Part of a small language model's weights.
Architecture: LayerNorm before each block, learned positions, biases.
Each number is 128 + 24 x the weight over its row's rms, rounded and kept within 0 to 255. Layers, rows and columns count from 0. Numbers have three digits each. The size before them is the row's rms in percent of the matrix's.

# layer 6 MLP down (transposed), 2560x640, rms 0.019, rows 1564-1670, columns 256-319
092:147142118128078153107155117137137079147161123143121187135108132106113128159115171135102114129139119136128090099120104145121151158112142178115134139187142058177131107146166165098117166162129112
090:122140102084161155132092150122121084143104090151092099082149148128147088126124135150114095149141082113121112153110094181057132115139097150121159162102135126141145123137156117174140144090118151
089:133115119135146139134132137128147119128105183138088062128104140137104133084114129116153094130106126127186089096139141097101153149118112127125156129130146131149145126137125092165070188111162115
095:134190160095144108146132137158110131105138100116151134146112124152170128131114088152076111128122098119152069111137124150145109138080163176112114154159077132108109130166116126124147113147138095
110:121134102089126135147126164128158148114154107115142118074093086188098120136106125131141167124123137162142120144100149134136130122107150118100150102139129134115135108152101115162163153173104135
089:082156177137160131149130151122129071116126160119146117143132117150165115087090171155147101118119153060156177094132139104122094122171151109160100152112142146157120174148135139121129092140114139
093:085109106105125144162119141144117091116114137101136130152183098117099134127142138140119124178117168153141145086072095151139123102068153109147094172162124155044167137163103161109074152146160113
087:172113147107120123139094146121121135130117120143115155123126107163125133130107130118121128139122121077138135164126141132114112179112082131137092098106147116129122137139151192168129100105110131
096:142169158131138154151159167122147125090164159157121157162132136082102155163126139116129158120096135141109118132159105131135164106172151070144144154164108136122106129126125150170087083129129093
103:127146170092109118116139113137146122108108145129141141148123113135114140150121139094117144108141165133150107160180171155137141096135134160120095157115177114157137105154165113078090128122123173
116:104140134157082105130122090155170168146117100125112144119164090119165162184137130197137127156111160091120106144101140120135110123117129127139114115117094117126147108099161110133148135131158145
088:130131141120168143178088145144121143094116122150142101139108170124101088139150113140116126128155110128112094129101170132155138099103129105079105141129113135153160149146121135151137121148146102
096:131147139151140084188122148145133138147122136110111153143166120073113132136134071124153184137115116144088125078141104178163112126082054117103072137157145096165126154140172181112081105117143144
093:129097195135108117165128126135113133132109110130119172136162116098115163122129121148146111128119131088108121158168090067132161116099158110139161128150157131136148113082059096126078090204103129
101:131121143169093108137138101126101124124096168163099154136179090150144103108120106084141123093149131158124124145112101134132090132077085137138105100121134141141111105117151151148151127101140141
104:108130154078163157133147153132149084138129165160137101143144108145149134118091097146125098120134115126137137099102117133136127112088072101128112149159133107078110100140142104152118119128121105
091:101167130138122099137110115090134126147146117154145107165151122132154156118127130137117150144150115101167096146138131116123151127098104123133112156141103102132130154123235129078113111109138136
086:107134132135140102128106106152139143135171150138115122126129122134115126140145133161115159170106149146113170139088109151124142079098136133115129134154133137133138108119129102109138113174130102
100:143076142082122087139128176151149133171119140175159157102107122104139128153130139155095141079144105129137103110119127100183144101132083179134118120150113105129073121154070082120147118111129120
103:168119163140133132115078111141150117135145135188152142144118112144092142139157130114149148127133108145113133155131081121154159151151106151094142092145133153115153121113096057144129126152109105
112:135118123125110120138106099125155130123135158139124115147099143141139125133115180131110142082099152152134117146113103120135153100119161167121128096108129121115149064119059137123077123169083094
093:168158167178086133088172139111114124128162152156131072138079136115098127095109153132113127126132157116142095153116096128104138122112121136107136168110115132109135130131139108129144102076144083
093:107111171096123138127132173101143141098111088139143109138147134126087137139138085189109118172168131077114082147148177139111113137115140095141084138128151137134124108166090137147101149116178129
105:128100104085094124137148178127128095103110103148131133125109164136105135111115100124103115119131092139137124120103149146115102172104145131134107165153170098113101122106143142142080162060130095
124:127118113092084123139121162120168132134125148146128099171092125150109087108126140116148095133112142143103143114132125091137109101141125156169132112177139115119137160111125123147102133149142128
090:124130126126132127120131117121139198141143169124135082122117069144092146123148135100152157092098142140089133109122152126139143115119111153099100061163131127104178138127090141123145107140148122
114:083077111135151088099164153155134098131076120143173168123130080116108151134148130159115117140097167147149147106179135126109187119114134111111166130136133113153119080156175139152112180147139120
101:127067111102115147120147135137188136137162155125127118118102115120097115116136114134097154111119122162077112132085129118126160128148097126189124151125107147144150139108136176091131099101121145
092:144138107092149133086124116094171176133133177082089117121155135132134152096138108114108145111110147181131122144157139147118127135137155112153127111147099108104151093132142139194146104075073083
096:136112131101127159109151145136165146095100089118098124107096114105095148123136114156110133141142129100158155118130118091129091154136096100138092146125165102137137134134143158155114155104159123
106:143102145148122106170172152134143135086118159097147144076108171080114154108116144102140131133093136114141107114066073123139093222146149131160131181134149135105130152144141155138086159139131153
094:088114150121143099070134158188134122184115127095122116099061117145105124150095110153132151146132159178092172105116092099118165127108096166149108133128105110128111139133130142123126099095152168
094:113151159152148144136146159158142117092135093110078099114113118085178112179128171166101119131154144118160123099102125105106172139123103129098172135119117111114133132119112153135105123144114136
102:124161164150104073134169075122094151135146109156091099126105128112140123130101171123138141062142145170139123126116126153191168133135086134125151119098107130165087135167096098125150108158137087
094:109100122129125136106128143104161088150141144147118158103139104162140162103140108132115163132109146159137135154143119152141110119103157112095094131143133096088126103109126154102126183114129131
117:102131107141108136136140162112085138154114124136127128140135084142085122176115122110147162126139117106108138118126117138165114150124090157110147158111129084178147116137159137118113099115133102
110:127137095125198148091142107151116164143113102105102122154115145186148132130162105115155140119141137155135172147134108167129138133145119067128154141138102144127135102136130104126133131121127116
106:124128134157145088127189137139161149140123126109110110141139129152180144117125139152123109110122130128103071130120117099112156102082116142105115095128120148148171132117128120122109112139106084
082:149164124157132157165171108112130104127132124164147117102138071147182119164112151145104128153124110129112111160107142123102136125104088107101120119101124137146136104060202137140146116113093100
096:158122117126095103117091110196163174138126096126146108137074135169097102179109144131082111096142138125124120081151110119145136127134143127175122126159127144104104143099132128067118102161118087
097:156131157171129117098162113138130176098139108140178097090133133117125137160112128161151098108149105139088105191084129125119113153145159125080129075139134079129122133155167156147145152113171102
099:118177177147154133126138142104120095127084076145143142109148166118151112122137124161128107156167114111167127117135118078084088117116107135108121171126125145135125181131096077136149091159111126
104:101118140117107106143150171169124124134132139087133160146116111139113071128108139120115124190125118114089147119123133095107113175120169137126111118132108113130094104135115171141140155094111136
084:100141146107117136090129119094145144161101088111132126130117179180126171127135095103157131122115132115177092103173131156104138116100176153091139155141172130141124158132129156115114159069140107
152:195145143144153106173148140168113139140147120130116113140104144107103142091105132161152114102128155126141104104129128108128132144103131110095174119113146161120110117090075096140076126145139092
107:130066133120154132130120121123158110112158158136133167101115114109124125152156108144097133167136147141131138140124116131126122118116135104145119137129128143150107132109158136140113158104133151
116:099131108138126135112141153173171169132119080127130111138135160151135146136130112089096102110101150153157113142161137153141132144115177105156132121165144132150100115145121108126150155135117166
108:149114130173117131113096125155145147184141135133143143150153104142115176148157129145139135182100096145120128146143131156115163126118118129142143140183159113156150137114097141131130136117092157
066:119151128147138174139131105117120115138123150122125134132178152142142125120116105140141138093152099143137105153107152111131124154155094114105128151114093151130129141110142117157178110108109125
101:169141150138082115134145142177165127104106112104149091098083099157138117169079144197121110153152179125114110130094127149119121146128148135129148121121129130143111095111157130152137143123096107
112:145126160150098095138075149151143086100156127136091144116114087126151101133129087117115127164166127132114096131117118119117154157096152151150119156155126102131116105152118230136125153148136130
091:131102137115115108097147134172124093108081108110113164089121169157112133171105112136141100142146112109114106111150140102131082123115153138088093143124127122144113120140095093099130152148128120
084:106146111123170158120110175117131179134130114128108097107126171118132165134120077115103126137131130090139111123073109138138094132118147113114123147078111173143163137134108164195133119102094099
090:123135127137118163094135143108145175136179134140118119161148101101146118124098091135129176092141124102168079122116144094121093092142117068119132137129179122151152157118128114127162090159089124
105:129138114151153124165121043092128118133124163116143111106116096147138120113171158184133130120148099115116130118175122130155168108166114125128130115117106135136140123102129056095142089145144117
094:136156154148083159131147100100127153094109139161096079096112129193156133105104099099103108142160160142143126133114182075132111150087070094144140099099124144140102126157125135118108106120140086
110:135115090106117085114138123157157108102111121128126116100129127161093122090141078117148143094101146127121138126166191153132075091060106109123105122147144109153113082117132148104120108106140151
090:092185127119127140104103133114123105118154068111085137162123137125137101120137161131135124069157149118114134137138128134084123102095118137130145111103068166139097118187122133117133114099085122
094:134076157137147133101118125138157145086131091133122159131119115110104100089118129079150171128193139121095188121133167105118139144153068143150095161101115139165123121144180122112116130112176128
090:140127112131106133116099131087126100132149136146115059131153138121123094119123126108133160140172122140114128112109148108117136072131134125122092129149140084182140107170084073122143104195125106
093:149154147092117143100116067143155135133121167115129138101074120150108106103131095133185143114080110105126156114113075123165118167101147138092124149130099064105156079082104123133127170083167133
099:161092136095121125128097137134135101086124131151147173166114110124134154137135133130067148095100107077133137089123139121139128114121079156116098140149158127137162154153144140085147106104132139
104:118108122128136119125095130172157133151120155091128103096104148115098104130128103171139093144141161109131108109114076115109126128132154176131101144132134130127141119144103076104107103149144114
104:120159111132123089097138121141120101090160100126112136147106164116156151128127168150109135150145087116107131162175130151131141145114116135138144140138139148128119106147109147113145166122160114
107:125104146131144123126110125144120098070110110132138084141121164116146111111119083143155109164123089168139141125096149130133089103123165101144190144083150131120105109086117108137141103140108137
104:157102129083128129121108121088153106141131141108090142154156128170125141130088095137176131125143153117102071119136133163102093102072139148149147101118080184158116077140125083119114144141157140
115:096105089149109110120130107172152141139124121156114102134081135098106099126124128090132066147108107121157131141100142180115127125118180119102110126130126134080111124112125113082159149136119135
098:103131099130150128125131122130142111133121137122117081148125173118125120155120143126131082121153107137132116138132122133100100117147112105121117095155140114120129102120170096135119146105110140
060:140163101144148224092131112119108147117157129081136125095118144125119130115133125141125124135108128140160153167128099128096087143127129116132133154108139167164125129170110155108161131151153121
101:075100126113112100141147124116124132087089124123154135119074096107128101126185163182098101173125108120093163140121140167114148105231112100126188120101128135095180144112131125177098159114119127
084:163136141102116087093143113107131086133132118153117090122166147124114141112133125131149170110117141163118132152142119114143127130139090153197118133139168120088128148161156147087096103150120125
083:124145128139116150149122122169131107108127095178151123143075137152122169131130153100141115133146128164121138135136107136150124080082113133162154086105138129149110085121176167126095121138128130
105:172113163120156118103121151111087099122143121113139131122087118126112143113146134173121139128110120140161088147140121154095115123144171106131154090110091159159146119134096128159151127158114082
100:092140112124101115117132166163110107149113114146156095134154128118150099172080116116097133138095128135124104125104066168118143147133109127142087094165113177095126126138139117136146151161176106
091:105094119148099133110126107116130100119120119133118144157147150158128113145154147133100128125157153145120162134115125126111155096126134160134136181129113125098084099119140096073149131108123164
102:101130137132160105153113110114129118145129104143150148127129131109151149135115142093126146142081089164143176138118113195118138128141095163105125120144158149139169176096130104130099132106111137
098:109153100129100096114102127121128143123133138123105119129109109143105118150122135130124153157155116146097146162129089164141149135126145118154063163167136104163157118117135160144148149166074113
106:095149155124130079134130133118097152134120150106150117169149110149118160135131157122184130113131148148067129127096116123128157102087123125102103117164129119130137132087134157102078146137153124
100:139117135133114118133135141095150094090143110163115147107125103095151127126143161117163120170129106122101143124132152132091170118145137113139117141096110133140143136141104110146126144173135131
097:108100122105150116093126115133123134172146132099148132126122138144132116120112141122119160116112102143055123125136148159118181130091147177128076141168119121140111102163129116109116083148119129
089:144077133115097159049139084110147122129108113141131114147123065166154127089125105132131116143126129105194100116166148165125178147137101098133141144181168097113112142126179097130159122088122155
108:085145140138177130139145125104084123125140123132159127125078133119112103071135178115149154132140134153111138128115114150102121109128133112081109123109151135127119126148107157137116136140131164
092:152119161121120144112163126138176102079138150180180168111130095105136105109157139127129120158108156106142116142173129164123081140137142156122086163115152101108133109135098135113117167109171124
118:108127121095165128128148137141120097114118145136139164108112122115151132148138089122119183126153114155142106130129131144143128093134112138115102111131114136093129117163144192167144129126144096
106:116108146114138135121154141138131148098148124115144097132123105125138058118094146115154117118121144135119171140071122143115131136105126112082146068133145111113143118138143142149165152108156147
117:138182149095122121123116124104060130129091131112083111169130114130129155087124107083121117136171120125123121109111123150109124141089123111081137159102109123170138117099088184144107114148141117
103:171140080147125124123094127152166118149115141133140121135081162190136156141121106095141109118121170140127148146134112170158097156109150194127109136138136157159112139131135175103136132131091092
095:096127126157120169145112080121160141133117146126128063154150146137153128110171122142096123105073154103189128103110100157125135129158128109116134141119179126133171139121128058100103177093097128
094:110082117113085155096158154137133130111143124100133152129142083128107126137109094122133075145122132125129121131210075129102150126094133156115152130186137110062109077123130160126081111085129134
104:140125141149165169089164137115170153120149106124113136116066157131075122145137074126116134154097135158124115104138118127172154122182159128123169134138124115146103089173116121123127134129140137
075:141133149120125103154106138099116093147108112154146168174187134107145129123099129132123150168103124101104135115085122125111131117142095094117130195128173151126169134131141118147171134105121173
102:106126106125103087161132179135092120117082125059088129140136119146158166098145117109128166131137136124139122102161151160128144126134139120152148139139129148102141107169100123104125159121126151
108:101117109151170154101133137126107164141139082098096177142129143112118101136112091098120128108147126118115137108103119109124131117153141122150118148116088146109132104137178086206144130111142106
091:171108134125128136100130192153159085125106156080125138144122132113132082167160094173153177132134119139142146112098139108099101135134186146107125141131094136133134110079113136119129127126144146
087:152159154112125082130130147152098186130109117101168127144140146155104150167139101126157195135123161144094146145122120167126137103086139171106129134172132133140132113089140127123152102122146124
099:114127094100140124108174086103144126184155136134165111089110103111121127145200166142105138118097132162110149116134077113151175082137166149096115104111119155104161135146126126095101114134118131
126:127134126124120140079075131086132141112159165148111106137142166138129144117141138102118094138118093138106144161128125123082148141178179133172133124089133143053136146106124130175153179144097132
096:141135117114126137107145172088129080133105169114144126177129106131105136170135124101112090189147073142141098140163138157110091154102120126147140147131099144103122156134106143116139135123153123
095:122137126171139077166140146111135121115146130140143101138128106107154107119106157130148163129131115112122123134105117137172110126170147128115143135106126101120127160137255140110157129123100103
119:160136136137106145131095118136147136151075127093094170146161080104089116140093123069145065144124113114088119131127093146105131102085150103103124083177122162142135132116130128155108160163156110
113:184122107123138144133133130118126194124121126140168118154123109154115140082146127097177141137106172173092163157109081113169145164111102141087146108146138167147142141131149136086158145144137169
096:137082103119152176135125123096137113113150124171147150133144140127088101107122104106116091120138124123133142130149129149163117154138073133135158070101145092140182120119134127098158117089130149
126:124171155105091117154139123149093092125105110110140161119137094127081115147081123143116118135181118102102089131088117162100098155116141143103123155134145141156148129155185140155117142117196102
099:060119119147119148130132165158149144109163135166175160099101091102115093162117155108146126105120101150085164152111140174122118115133115138119157099149141143100107122152152122097173128101112124
090:125147102144119115141130093117121149089146084155109128119115119088090125114116140149105165116103093115157113160123111171142122115122102125082072128124135128127165144181095144141144139126139146
095:133147129149138117141134149131061118131171119097178142099115108094131112138124093104109097165138125087109104112114128140091136127123115127117103145115142175145140176104147101117154119168116084
111:136137131131122144126181104163086134128138163116126148135133096133131138130120157118110141145130128102088146093125104094111140138167094126112156120109138104149153110124167137142144132125129099
# layer 6 MLP up, 2560x640, rms 0.0282, rows 1565-1671, columns 256-319
106:106134129156073134131147159130163146129177129137130113153097128130160136125145156103145136120148138123120148124148162105149113137142172077165134111152123084106082125128092133102108122134146121
096:098154102150146147125119148155155168153130100121156143116146101142121109166115125103090149143128138119129158136149145148190105135134120103129153166105166093147105092151154134095143134160091157
100:125106113151120139119144148101150142165125133145112122136131136103112160116112139080136140154151134138096157086114167157135091101145136093158134138108164070149131104137152100148144141103106120
107:087121174127118147139168132092117117152130131167187145124182132130129109062116108158140116120102121113111139155200066096146111152142106100167119131143104157131119093133127142135109093117145150
093:123110127089135164113128135137125165092134149128089134117107117117131105128176084120066142114138095200119084106126099178159140090100144108147132114154122157104158064108095117146136106156150114
104:127124145157117168132133118123125185127119120090130130116124103130210106118095101136150127073126087150110138103180112100125113143128113163125153130145122122186062108109137112161136096123131149
098:133148097142144118132133094099090162116167162131125083090127160099165073121109130112178151105094120169151118135142158141165141128135108116140139128149090166141108152129105061113122147170137110
095:087111118147147118069100115147094113103139134130095115122104137172125134065133136103133143102123169123129129124095138103096111152104124139116098107135112134156151161110103142117142176122106158
102:145125121144138170126130128078098133150143129090125111113129163124103156143107140088154114119148137087126115103100109100112149127128096128090160094137111116095089103116088110146094099138141108
112:148163113175158100171124077072099119125167157140128126106145116133123100112093125111126115125141117117104145094136133148116136142158115120131105074127105143136119150111130128150157111148096108
101:148106107125108141127173150102173124121141169139161113120128068148145084099110122104156181109066120155128174145131125143119129146126152119154156143137148119105107118083147137120112126132107138
101:088105148122139168094112103147129141107137146159149104111098127134169124117102119131115142109154113175120147122149155102114128139170142150153105099117118153119098117128149120154196164140114110
087:110117104137140104132134106157104145141107112150144117138124151120113135117160138101134096107123131118132145076124145123158148148178126092138091154103118113101119132173127120126102085095096150
100:139158150107145135118121114101137109116126142127126068098129160118145106123134104121125132129146124113144111103090146130093114064106117115095135129154149129110131113124091131128118138107158114
110:090110095179097121136141089136127140157144152105138104150133097116105108147106153152142132116160108137074107127159106122147114144164121141102146120135107093118082126125104138109151119136173141
108:102129127138114122155151096141141085101130138115142141120143159126136101135136148146126146094112084088135121115109155106167110144180126134101106101098120149112081157119155133145133144171158103
086:166122109119141138129118115121135140137164138138139169127090079145117091182133146112102156110152107143113124163158152103122106126121147155125126157110096111149116121151114141098128124131094136
093:103155143164168136084124110144103151113149123079136081160160133133105131083112118099147122154127103108134140113094169167120100119118164130150120138124115125152106175101120124119125115158162188
100:132136079111146152137135136101135152098153177142157090128129123156094125135105137126107145173106088091099147135096198167161087137117167144171092165103113158094149121150139158132114095109115104
103:138196097119126098130094145111103157116130142114127109127117122118092134090117121140145127142103117081172153091132156149132170133124136142173130187154131144108140144148115087116118126127161138
094:132164105137181110130121159139137114127101097103142116119148142138149130140158113150120161134108141110074141093136132113134091088119166074154147091131135129126153078059148123158124103146101104
104:165122068133088127127107055124155137134172163096137124180127137163168119122103113128160147108126101145094137160111145073153109091153106112121136086117143133122172098104127122149093135124112135
103:139102168187108104120116116128148112135142134108109127121133077135114132143125130128194127119155127137093109152158147113098136093136075125118103119100117192158144138109097105130154158124168145
116:140138131123157105155088146104157124124115145147113139121183135148111126084124149109161141124085123100120112143133127124160135096160133099165136124126163157124146157123111113096126131167150146
093:138116133133115121146094136137090095145151104137110148154090142115121125146086122112099119134110144121119107152118114146143140145153094116095150052132127111158086120107109151102106142146088132
103:121143174128118103144134117115094138124134101150159129122140140150171093125123112132168107093138148133176135137157123146115105124169141129143117112154117102123066125123113124152100134121117104
103:097168150140114102135078114091134090135042123146138134115167122165114124134116158115130127098097154140130164133146161100146090088156128141110141078092173143140154131138129111107078130162096128
103:094083184178139157168135104129092104146130093142127118145161122127140112139145161123108120144158138106119153110160128078162148140152096134088130144117128102184084161119113133066117113153177123
095:115141162157122106106170127124114085130145130091098128165132113135140110134109129117142136140111147150112129128097120131151145122140128166171145173150139142138087126090137107150167100139127100
104:110154099143138121101097154146107139128154136211124114171158133130137110159144110159110181155137121116099130094157180133132130097096126117105147106151132096103075085123124087131147111148100120
098:150130126123101078170107105076112114128120081138148114131161137143134130092150139123117152127143115104088118151162198084098145108160135121109111098128161123149129135095112127144160170133123106
091:130100155116095103119114116099163129154146147160147156117156091128138100124154136118141120135123120119135159122146133139132101114144148122133096170154108138119159119133157160113124139140142138
097:128128160150131156197119102176136099106150107149149099118096099107128127110131111122110110135104106099141097127114104118122126132113146136161148164106124108116122135111123115163106140157104106
092:149118136162156072151106137166120124143102108163082117103125134136094126147139118090151143132110140143126118104170153115129149118129130132165177130116171090171078105129133146139175137154130138
110:112126142139153153166100161149097137123096150106123145110143114130164126124124091145121146133142105182108130151122140100126133120132095161095111149115092125100096098130107130115112095119087169
097:115131146131161143166114127138081145140136173180091139121127125105121132076093129128127148130143062106128128139130157133108146103152100150132098157102104138129122173098105146129113130143067124
104:082147125148099128130102144085136100148129096157141115128159082100113148145132138138116105144150108092129171147113125117128112131164108100138127129129083092142067096096144140140150163140138144
100:120169150138127124089126159113172127095115141118104127117128192105085144089132116126165120118137147130139157158169138127108104138143127121149131143121103090097096170149119138087124131136150179
099:080144146151139149154145107187111106157128120129135116123109085146182084100119109150137152112115110142123162124103147168106126137098084093138147133147106117116137108153099115120137159168147129
098:092179134139136091111122131142135104131127157149157126108128100156153139128117157076173157108091122173129116130130131122141135121135108086177120157111088132110136133135142137137144109119109137
100:139094114162130124105133192156147147114128136126098101127123061111131147135117155093181156118101133172095141142154146132145156138153155078143096161125126129108125075146128124114130144104162123
103:111157142149146116156167090110127112128117119155136103130156156142147153119176116119121108109137154091166111092117097106182107143168094108126093155131137141141150107159111106128124146103148128
097:176135167116140116120138179132115146109171148160151150139140116088170103119110146135108160163133135122110140144140130130103114099169117153174135118110150173119150174126107116129143123113115155
125:148098115138161142108079136066143116115164157157141123127141137130112161108172092155150164141127123102125137144137175120182110124136124124137141118108117141151134115106111115126127096122107168
103:150207146113103136105092110165133138136096106144176117150095166146129135141089128080145137136124142130107092096155152115139148120135150125130126126095093093128092087119143127139133100163104101
109:128149155157113099173104142090130085121106135141109133108120137121145118095133125177137129115105089147114121129093163124154112106152140163083123125099092108151152131155113142109092113106128129
100:118183157126080147137117112150126134124152117161112087124148141073136107107113101087140165129130098113140120097116117113145115102112097142103108167119126157158122126109091100147121113142173085
090:114115110075135067142117125132125137155127097128094096139054093162118151108162133146132129133141149107151149132145101121139136144126127167142139132128175125158144148110164105128104150141152129
096:092133122141135127139122129123110128129120152126109134101202096098160096132182128109146123092123135107151133101120147071168107124106151109099131116126164113111153091126142103084099124136145118
101:125160129140136170120115140111119180123105113174147088160117118118091131139121118136143157095158142126156107127168109142115153147146099131129154190135153120149079151153152068123144078098155102
096:145113114116128150120132122122158142104161126135156096161117099141160121119143134107108131136149158152142165128114131136090124143128128105159126121142108135168143129109140154156100133124088125
091:140153143151111138096125108093110090130139124162127133126133113152095147100141100078122170173163118142154107117171120121143124107132119133156119124164151099114090124095130069122143137111152147
100:119126112124143121127093083141115068164119135138133141098116143163142148089135094095183092111114084126095135096145156129150159116121122186152132120125110131128091121133146150131086145128140114
103:136119157140138110142133147104134116119086167127145109168120147110134117124161134133144165166090143176114159134150123124103110118165121121118089118105131115139151109115148141129102162153105128
102:118134100137136138158125155139131082184135101157114136158154143060145152165138137117140165122118089113124160141148120159161125131135118146146150150115085130116117141136097090155126168126142166
111:118135127133135110158141103130109136149123144140145139134118135120143097141100100103129141135114109139157161133139140141150144137171154152108117133136125134109146061146103124114138116141171106
094:161109115121103147141125066138095130140123127139143138123085110107139076156104124158171186129121121139166087143100141160143105105136110137112153123089144118112139111077124167111133107120161120
102:128156147141112084157166096116146096111143096126146091124149114159156163170121126133090089104073137100150085145140087137117115123100165103117164076138145135109134143087133124115156116137118139
096:149168107134116109143123120087123168129101136109135123138117129134117178166112139146113137106058138165077127126133117177095132116115137120089117132094133170107139150093115119153144119110109125
097:120086161140096160131119135136175163113126134108115103147139103094147122143109130128102109104127098128108116110121130088069145117153127099116082136134102150124124105098109136135157134122151153
102:093151103133109096170105168128115165144103143149130104130098142132142143158148103159180107115118128148083096171110161148158131112131134090101135103137123112158112078126128127160139079106111125
096:104150109144139142171145068115137131123110134170156122115157080123157152145097161114135142128133146160093128138115138140165151108136105135128150108096145111141114132104141134130153131101137097
097:169114106126123154126143110115123125143166160141129103131135083106094119095085130168137160145105094119129149137127150139112125109111145120107150139160115114171151117121120084114142097150163115
107:131132113129081090117121141106126113152104130127149145134154079116113144133146139123147117071173135132150102156174124103104150113118121136166117135134137158157149120164105141108100169116140113
107:097165152174103096121104128127144084155119142154110112127115147121147106129127127139112114111107098122110175132121127098158111096159123106174096100115166105138130170159105165143153164159078119
104:133163132121144170148120124102092183163113120165140107139138163102128113128171095108171164137100138122125128109112134103142136125143137102097138133145128136121130141143107100176107086131095110
106:094092153125108145122125123146130114132130137147132155121128104161122130106102123113134161077129124111105169123116144096166105129111147163136124095121104122159113154116100124113132122134135119
084:147129147109144092140123127101117125118124131145113112135117099098145129100142132148156176122133133121139115130117128173153127102109112131150102129124099103122083119116105133171111154132085154
102:133146109170170151169132124139134140145128144112134108123151090142144136132106133123163173107115117142130124127100129136113120166114144154122124139213122097147086130107089138089136116126144154
092:127117125145079108142101118118121137107156153120150136132102145139147138104083143112104148163148114125105129127092166155155151172161116111138153145118091126117108163098132087153130150118133147
085:110139168147145117137126094115153129092110162119110136106146136166139085111080116114105136135130115144142172123101116114106133098098125112079109128093126170108154126128149164147163100116115122
104:139160134159089150155132055157132129122095111135112131167142144133125127133099098108175102117150136163080155125123134112155128130085079127120101153129129099097101081110111120097115138113150114
107:141110139114125119191105150115144137175156123132107153124142097140134112131117135148165129072137117121100135107149167147160135151109167163100152104117124121097132113084109134114147090104106136
097:150161147135104125127121146122137109168089142129094121092141075128115095159108113136129156132120074118110115144180177085129126111119097109154147112071103121128157130126120130143137131149114126
098:141162095141110127111090124111147122160107124104154092124117103133130086146117118106156121130110125119089091152119174131152089152136168083128148127123127121122156133134116124119122079171151155
092:122153142173096140153163170140132149108134155127132107117131089150116128181090145137112116148125105114110108124112168150139106149162165170131137153129144141152121102127142116067199133070166111
100:124121123140135149159101085144109121139176107130103134104155106167163099143167104150126133112128151098152078090155126125115111090142129118147123130143143120141108078087119101108144111150087135
094:138108107134170136173108140126129160130140199121137102101145129165121112141118167154158140130152122109091115094098117126165072104113121126078100108163118143121102127112120133147104099125101086
098:165130121149107099144129094165163135139161108087120144115125134113148132137145147090133117135150144162161134134121114121110097159164127055115147121146133104105113124125115141135133134139090150
094:100181133153141111171121129115123108188139107152108111151128135120135102150135143122102126067145083115127138117136151098096117105116120149114131143102120153181142142121091110078111125129131101
108:071127132149103091126151087143177127135145161127168075121148115147171114149110154146089134066110148159150105133121128123148119127123135136177130098134151129125118141134123102118147116122146066
095:138153114159128139162087148165124139148105166100109062099147140123138095122113139096131151113102109149136179121089160114146144140156084101119146119133115138121118097129149099132122133157053123
109:122120140124099114147130112091114111119125162131131114133190132146118127134121104137133098082102102063092180147110153105125116123120144150126097156115127142167070121133096087088116136105122112
107:123155125154135146140140126120148166165137155159111134148130128113127141151150098119129145088100118098174111117171140131171123152162122121182111084146114129088098136155124134087105112182054109
102:150128147131129112158130150092164100139138138166155135113164127114155130170117122109145144145137159139148134139171164099147142108187114089120103111133149122128104150128099087098176161107164138
104:136126123137123119132151107075087121114113144107110091132156105111172164128118118093129116134156087108130144133111177075095157091105096104138178123117101120131133106095086129153097165183122120
101:121135103136100117145137163123141152116167142162144158129137124119127107099105091129111138131140158138090119152166157138157146157129126102141142133142150150107082100113151141093178096116129128
092:126150147154142134073092114099150128141120116134132141127145152147150107128123129103121150093118118157155122162158156122132113135152125157170086137127156134142083115123091160099160112101102147
103:140119094164104082164091062107146110125100123142152111206165141138159165142112152119132130130095108171109172165154134151126128104086152103129093095096133134127153157121148115121132141122097168
092:109122140112108146121140101164127153146139138131090108116108146129130090133137139128120156139126124130160151161140126136158142137142142177083130078150111119120093117133111114093143102122139130
097:159150140135131080186140117116125112169088113163164156129136093141160124127131109106087123139105169152143131128156166128188165154170165088119152111111162113101102137089129117090151136179155151
108:112118148123116125140106109114139098147161174145122125080117128136176163102155141089129159144127077143142149178147128078123135092137123129134133105149108129124104111120128123096156154173102153
098:126127146140092107162143111156147143127139173124144133103099136116139103110099151120142119117136146107092108128109111094143141133105108135129133118108145097102124121142096106101120153136149080
097:153137127146113112119147104095161100131119175115098142097158127115157117144124104127103113101136138142117107108202128091141139137188081141163136167122109109128102133140133125138154109091114099
096:084133139200136102140130104113183144118104136167143162146170131120154152133140137091154142055179108146102123151130183120121140128086129138136147125123150100159071160086136102137181067121130134
126:152138142147110122159152142183164116155104128122170136133129078092131098119116106107176180149132174133177114113130145102157104107116068121110141146115127112164113110111116082093113093122122124
103:091153145148116109144132058136107194102121138099157135145112124138152101107150122167139132073113119121103122120084113166122102122128132112119126157111131119159155147134155089130156080129120102
110:123140137133123117096098089121088134125135146132095180150149139176163113113137144119172126077097093129111137125111149115120112129170140155080149116152136137132093099142153167116127100130135115
106:131135136157108087136085138159089108113172139175137114116113141126147103115137124160105149125156133141110117131098134126125117107150133074095120125130125184150139122126098140088149106123121104
095:148105123137123142143113122094154146155150146196143106102117154102148150141112095145155128126150121093111119193181156137148120088144142087143105145143159138127118166123111114108114106094094154
098:090133144128105088098151144154128143118132160110144080110125119098125129157110154104148143153163154126147147168101116106124152100097176125112125121186141136121107137138094157132099151149126092
120:111084105158104113157158112132163142141135179125130100144130088122173112107117127136146144088127136127138128131118136150174126110128151108180134139129128129116148109100116115122126122126097108
096:175157126176155155148131087118106127144102132108118098129132167160143113126145095114108157152092156106157109121156167096180162130135089125154133115104118156116120125100082106125111141170099181
098:118180097098142120104152128109173143190104163105185145118123125149153162112117146094159120126145131180165081147101118137119155124136147096162157101111127156093118115132118107127098082063104125
097:139103097116112130106133098124169137136102117151094134131164132142136174108114138105178107087122106113151110159139151139160114130134160115133176154152137137163137127121108140126143120072119127
102:123130121139121130189119126151142134179109128159113136112090161147122131167146046136149151088110114171100101162154146138166106114135111113132134130113143108092107116137119149136118075143119123
097:104131131124142096130105134147101123160181135133180099151133106139146161113120095134143112135115113147108118147143142144122146138144084045159158101152158118111126119100130115113131124144059130